python train.py --n_kv_head=4 --head_dim=64 --vocab_size=512 --parallel_block=false
Each number is 200 + 40 x the weight over the matrix's rms, rounded and kept within 0 to 999. Layers, rows and columns count from 0.

# down: layer 2 MLP down (transposed), 896x224, rms 0.0928, rows 863-869, columns 0-223
# up: layer 2 MLP up, 896x224, rms 0.194, rows 864-870, columns 0-223
down863,182,207,167,232,226,208,218,249,244,206,144,191,171,198,234,220,250,262,195,247,183,270,239,152,143,244,227,193,234,243,217,174,211,169,127,213,285,283,138,262,217,274,172,182,230,254,213,200,159,153,203,213,183,247,209,155,183,208,192,141,174,208,236,235,228,196,197,260,145,216,182,156,209,272,174,246,150,241,227,163,178,212,235,221,177,183,129,200,99,203,192,221,208,167,173,159,222,206,120,236,259,274,161,262,135,151,159,294,214,152,309,211,225,146,183,184,143,174,234,181,277,187,202,174,199,221,204,128,152,157,207,191,225,212,201,103,181,186,165,220,154,225,268,202,224,205,254,205,238,228,182,208,210,172,225,259,158,132,158,306,279,234,209,214,186,217,239,157,189,224,308,226,217,173,234,182,250,165,256,205,210,166,135,255,142,207,258,212,153,163,199,235,249,219,226,182,254,210,215,223,140,189,200,192,199,149,136,223,225,168,249,221,205,196,155,123,215,145,342,222,183,175,215,262
up864,176,212,222,141,219,181,194,248,106,223,190,145,233,201,209,226,217,190,252,162,197,165,217,163,290,263,176,284,179,181,115,145,210,165,200,198,82,180,265,256,231,212,234,253,258,214,239,246,175,138,194,217,189,168,139,145,239,228,174,177,120,226,233,214,199,201,178,145,214,228,285,203,126,191,270,126,226,208,183,210,159,202,195,210,156,80,162,268,232,184,254,176,206,237,241,198,159,203,236,250,189,234,168,213,136,227,208,174,155,156,182,210,227,185,169,224,148,228,243,230,186,219,194,232,195,251,269,132,207,207,172,246,223,176,202,161,166,170,231,273,242,189,276,171,198,207,199,89,179,167,134,208,170,183,152,145,233,240,249,122,202,164,266,240,259,169,230,233,154,179,273,124,147,173,219,207,219,138,128,188,184,233,140,265,248,220,202,163,153,171,220,203,194,211,241,175,171,283,224,204,127,183,168,170,258,239,213,227,209,181,206,213,113,152,175,219,184,174,188,160,185,192,216,206
down864,246,176,89,197,200,214,191,196,182,244,184,198,193,192,180,184,214,215,200,122,180,222,154,229,162,179,164,178,168,163,189,249,251,87,222,204,169,215,139,290,178,139,258,127,169,202,161,273,226,168,217,243,264,267,179,152,178,215,244,257,144,183,190,164,195,229,236,190,186,178,209,270,107,227,233,112,166,254,172,163,192,180,258,182,145,163,148,186,204,195,235,160,203,195,217,134,188,222,147,197,231,209,254,231,192,195,226,200,237,226,193,167,177,249,133,190,214,187,210,243,143,180,200,280,217,172,190,146,222,167,240,282,214,241,222,205,239,252,195,161,234,252,186,174,210,233,226,193,191,252,150,246,111,123,251,250,229,192,190,155,208,214,213,227,198,200,197,212,156,115,194,137,195,158,152,153,156,274,108,181,154,288,178,175,164,209,197,240,110,186,237,194,205,195,216,170,160,241,193,142,166,243,191,217,167,267,147,134,181,168,131,211,258,211,215,186,244,222,225,147,166,147,173,313
up865,212,172,241,202,209,282,237,218,155,250,166,191,248,184,228,248,165,162,188,246,208,255,148,210,248,184,196,102,272,170,202,236,234,142,181,215,212,164,238,218,270,200,187,232,192,197,202,138,156,128,186,191,225,156,235,174,108,200,176,164,281,139,138,154,212,248,147,154,171,306,175,152,215,206,160,174,227,241,183,191,207,215,217,265,239,171,233,159,185,194,255,175,222,230,136,157,154,147,189,195,249,219,210,277,194,178,269,172,161,287,206,152,243,156,225,193,207,246,218,203,266,191,159,224,143,188,220,166,223,262,291,241,246,115,192,248,200,215,204,205,230,181,145,228,200,244,218,63,228,133,187,290,213,154,190,147,186,150,188,112,137,269,178,183,197,230,164,240,185,203,190,203,180,146,209,234,226,198,201,220,200,180,206,265,197,206,224,205,213,171,178,261,208,204,215,204,222,198,240,117,246,251,163,201,245,128,249,213,50,205,221,322,124,223,239,248,201,238,246,213,182,236,238,221
down865,215,206,270,192,216,242,133,184,204,238,236,178,278,174,190,199,216,160,255,154,227,180,150,210,256,179,217,275,265,166,196,215,208,150,238,189,163,217,159,163,228,244,185,144,244,186,217,269,172,172,205,162,269,225,195,222,118,212,182,263,271,147,223,232,185,150,211,260,150,205,195,211,195,217,177,187,268,152,174,194,117,194,155,210,152,211,233,198,165,205,190,203,166,213,176,182,283,135,228,211,195,161,242,163,181,151,164,198,165,159,151,268,201,183,188,239,293,215,218,234,124,189,190,240,252,164,255,157,190,250,191,193,195,207,124,293,223,177,187,263,237,225,97,222,220,176,203,132,219,234,217,258,241,147,251,199,199,178,216,254,289,195,176,233,243,252,169,193,329,189,183,181,213,229,228,144,269,170,135,221,236,290,141,247,238,223,195,255,162,198,191,208,210,230,211,121,217,210,242,197,262,208,208,285,295,288,195,226,192,185,228,167,219,264,210,165,154,202,142,202,151,224,214,258
up866,238,214,234,240,98,251,158,240,232,158,201,162,172,89,170,199,184,166,191,134,260,213,121,255,189,195,174,193,309,165,135,212,243,214,103,168,221,225,176,236,249,205,207,208,230,169,154,101,257,160,239,242,195,256,176,167,160,190,150,133,244,223,192,132,121,225,200,258,165,226,228,221,197,163,241,154,182,149,182,220,190,144,170,211,145,237,214,217,181,223,240,206,154,226,154,241,211,250,127,234,259,183,147,284,224,240,218,159,216,185,206,118,184,261,284,181,187,186,205,183,157,235,149,121,289,264,189,170,176,184,185,210,215,184,214,195,154,232,210,198,197,241,213,258,188,203,161,173,231,202,198,225,202,196,219,172,193,237,214,236,221,169,244,168,176,146,230,242,234,132,117,222,232,167,158,244,181,164,196,183,202,113,199,162,248,207,221,172,191,233,298,164,175,218,211,165,237,269,147,129,161,179,165,228,177,131,173,228,189,187,237,194,231,209,198,154,197,161,185,136,272,219,139,240
down866,122,244,137,192,190,188,180,191,186,253,200,180,230,138,167,181,219,157,154,268,193,168,213,197,179,210,200,223,201,236,241,164,244,227,216,219,195,283,254,230,148,193,193,211,159,209,161,234,111,194,209,170,242,236,212,147,159,194,199,278,153,212,247,138,226,249,202,227,174,250,213,269,212,220,190,261,211,192,154,215,256,215,237,199,171,202,234,178,139,189,205,180,224,226,207,176,158,288,236,235,281,271,164,241,215,126,212,214,193,171,224,227,184,203,251,180,168,165,159,300,173,282,226,198,175,211,185,192,232,164,132,279,238,146,193,260,194,180,183,209,178,198,299,246,238,194,209,204,187,170,194,281,227,202,209,217,226,165,260,125,205,159,255,208,189,254,264,188,151,237,266,224,272,218,189,194,195,200,107,282,176,128,173,179,295,264,263,179,207,191,199,233,181,220,235,280,302,142,121,197,212,195,182,171,160,220,131,242,143,279,139,149,220,175,198,280,179,226,285,224,253,125,254,173
up867,174,185,183,220,171,222,182,182,277,221,207,182,157,183,230,170,237,191,171,208,158,187,211,255,259,193,188,154,235,241,181,200,176,205,211,214,174,185,251,204,165,271,204,173,318,224,278,156,156,227,240,210,263,192,129,282,176,92,221,253,227,142,220,246,290,225,226,143,219,203,252,212,189,209,228,201,169,140,277,200,241,192,138,252,141,241,195,193,193,202,183,198,170,190,218,180,214,203,185,200,252,191,271,262,211,252,141,247,180,185,187,233,229,206,167,295,211,216,291,178,167,124,207,270,211,168,224,173,183,185,160,214,228,220,208,170,145,165,198,244,183,231,208,116,163,178,234,211,269,115,227,230,144,211,225,277,218,112,130,193,174,202,201,151,223,169,206,163,208,172,170,224,225,205,212,191,152,181,141,173,177,242,187,156,191,204,140,157,158,174,191,134,180,216,265,190,264,160,158,199,275,207,162,132,165,193,137,150,243,223,223,199,200,260,207,220,147,181,260,194,225,152,139,205
down867,218,243,181,277,228,204,229,193,250,212,196,184,116,161,285,218,284,147,229,197,156,152,286,229,277,197,225,225,230,181,206,234,201,206,224,195,104,208,208,203,177,205,171,220,231,161,263,261,192,255,218,219,299,204,139,244,202,138,258,238,144,201,238,260,233,199,226,234,225,138,113,158,207,251,166,224,183,146,268,183,185,131,238,237,150,204,243,170,179,214,193,190,175,236,222,173,218,208,249,223,204,179,188,213,232,243,235,303,257,241,236,241,222,235,205,219,254,227,296,185,99,165,207,196,228,191,168,160,81,253,245,147,157,274,163,239,169,196,202,164,211,243,239,135,175,228,173,189,251,253,189,183,186,188,232,187,127,160,199,183,229,212,250,219,211,153,125,108,194,177,224,101,135,205,203,271,218,133,219,125,199,184,184,203,187,245,225,140,76,148,271,180,266,239,204,223,281,185,178,258,224,208,235,231,221,183,182,202,249,247,165,161,221,243,159,247,142,210,153,234,163,227,166,206
up868,184,215,245,168,233,278,149,225,96,185,240,143,188,230,192,218,213,196,164,210,181,175,137,168,208,204,196,198,244,246,202,261,204,205,170,185,265,138,268,215,210,228,183,199,182,149,169,192,213,172,222,233,247,121,232,157,144,251,223,173,232,195,161,143,147,245,249,159,199,230,162,179,222,238,204,234,202,212,209,206,189,280,137,221,186,210,257,229,263,212,181,201,240,227,223,222,175,198,189,222,261,210,191,186,204,227,241,256,263,231,216,198,170,231,226,209,269,190,221,218,232,192,182,273,207,206,214,167,169,189,203,225,131,168,141,207,197,264,154,207,163,211,212,254,132,177,239,203,236,156,232,218,203,212,257,174,173,182,140,253,226,154,212,177,200,192,191,194,157,226,197,134,160,146,201,250,165,163,164,288,151,182,230,195,195,230,208,232,155,247,225,170,192,237,194,246,176,233,159,185,202,227,178,209,159,206,208,238,202,137,217,151,220,167,211,249,167,189,208,171,176,159,184,149
down868,184,199,131,259,193,232,246,208,189,235,226,205,198,250,265,242,271,181,238,160,161,149,184,226,152,206,252,215,220,134,182,166,190,219,186,153,181,256,189,215,248,90,176,191,145,126,179,170,207,196,121,213,138,215,196,256,216,173,190,230,157,199,215,321,153,231,255,205,231,239,207,233,137,228,137,282,189,214,236,196,217,145,253,248,195,168,207,195,163,198,163,191,162,225,174,195,271,256,201,191,196,129,246,167,214,141,128,162,185,157,107,258,165,192,199,166,160,203,227,194,223,230,184,159,210,223,163,213,280,139,203,226,170,219,128,232,181,249,265,195,192,220,210,241,264,222,216,170,217,164,161,183,163,203,122,186,240,235,250,203,213,261,170,264,172,196,191,215,127,252,209,162,138,179,233,300,151,223,242,222,253,185,184,201,164,184,167,186,104,208,165,135,178,200,219,178,219,222,186,219,232,226,141,150,223,228,172,270,202,214,211,200,211,185,163,245,237,258,288,166,188,193,205,252
up869,253,164,128,155,203,218,171,240,215,249,198,168,188,192,179,196,177,187,186,207,170,223,168,207,206,200,183,172,211,242,220,188,249,287,199,208,229,157,215,199,146,251,220,254,152,172,184,197,261,222,214,152,213,247,185,272,134,205,189,168,227,197,159,201,174,207,174,294,230,192,166,182,163,118,175,201,135,150,169,201,172,184,215,129,198,238,167,256,198,142,223,171,216,187,134,272,235,260,180,204,200,210,173,201,164,138,136,173,164,234,188,159,248,200,194,196,257,233,222,194,210,210,210,253,242,222,182,209,198,195,275,314,185,213,110,218,181,221,149,230,158,188,237,193,152,278,236,122,222,179,165,141,239,185,245,200,244,172,186,198,115,228,285,170,243,257,176,155,167,184,153,224,139,207,170,215,193,211,238,124,176,191,163,165,261,151,143,238,206,180,118,177,171,225,249,214,162,182,257,165,159,142,185,144,208,164,191,216,259,179,193,234,184,190,183,172,167,140,213,179,207,145,173,165
down869,181,277,183,172,138,208,257,189,222,205,213,150,200,159,126,231,142,184,205,193,169,127,113,210,215,211,274,168,206,201,157,173,215,192,175,180,184,217,258,244,177,189,161,206,206,159,129,257,286,253,227,163,176,204,236,217,249,187,213,174,200,222,270,273,201,190,169,248,156,215,218,177,243,145,180,234,136,261,173,213,215,251,139,229,233,202,163,188,234,207,204,192,219,223,197,249,211,240,171,272,133,133,193,134,162,226,216,198,227,172,245,247,268,127,215,170,198,189,205,186,184,245,226,208,196,109,214,270,185,207,185,250,241,135,231,214,174,157,155,151,160,252,192,196,175,192,211,168,179,233,249,176,159,184,247,181,204,115,202,176,192,210,252,192,148,264,171,173,216,191,212,245,152,214,189,161,176,235,205,162,197,168,187,159,151,246,266,221,116,258,198,222,168,157,187,252,107,202,202,206,213,208,220,176,200,208,160,236,203,218,135,182,175,221,152,212,243,267,145,246,117,150,234,210
up870,225,154,135,241,236,240,169,257,276,222,221,215,244,162,195,119,207,163,177,225,266,233,182,253,252,192,209,92,246,205,298,104,262,170,204,167,193,170,271,177,252,128,213,194,242,207,211,228,157,263,202,213,178,206,166,166,195,190,163,263,212,150,205,160,197,206,206,155,200,230,168,188,196,186,211,225,167,212,143,206,217,164,194,178,190,270,247,237,178,183,216,178,200,211,131,165,176,190,177,187,196,187,210,279,227,220,204,188,245,193,124,250,246,217,250,232,237,167,208,145,229,233,175,186,228,159,177,162,154,248,230,245,203,179,207,139,182,178,194,205,190,231,150,218,203,249,256,269,199,155,192,175,239,219,202,193,172,221,217,241,148,136,183,194,109,219,162,149,188,210,166,191,142,124,244,197,216,179,238,200,246,241,254,238,146,170,259,138,143,172,239,245,210,205,236,176,186,223,136,119,203,195,193,216,244,205,189,160,219,113,196,210,194,216,155,205,92,178,180,161,188,184,167,189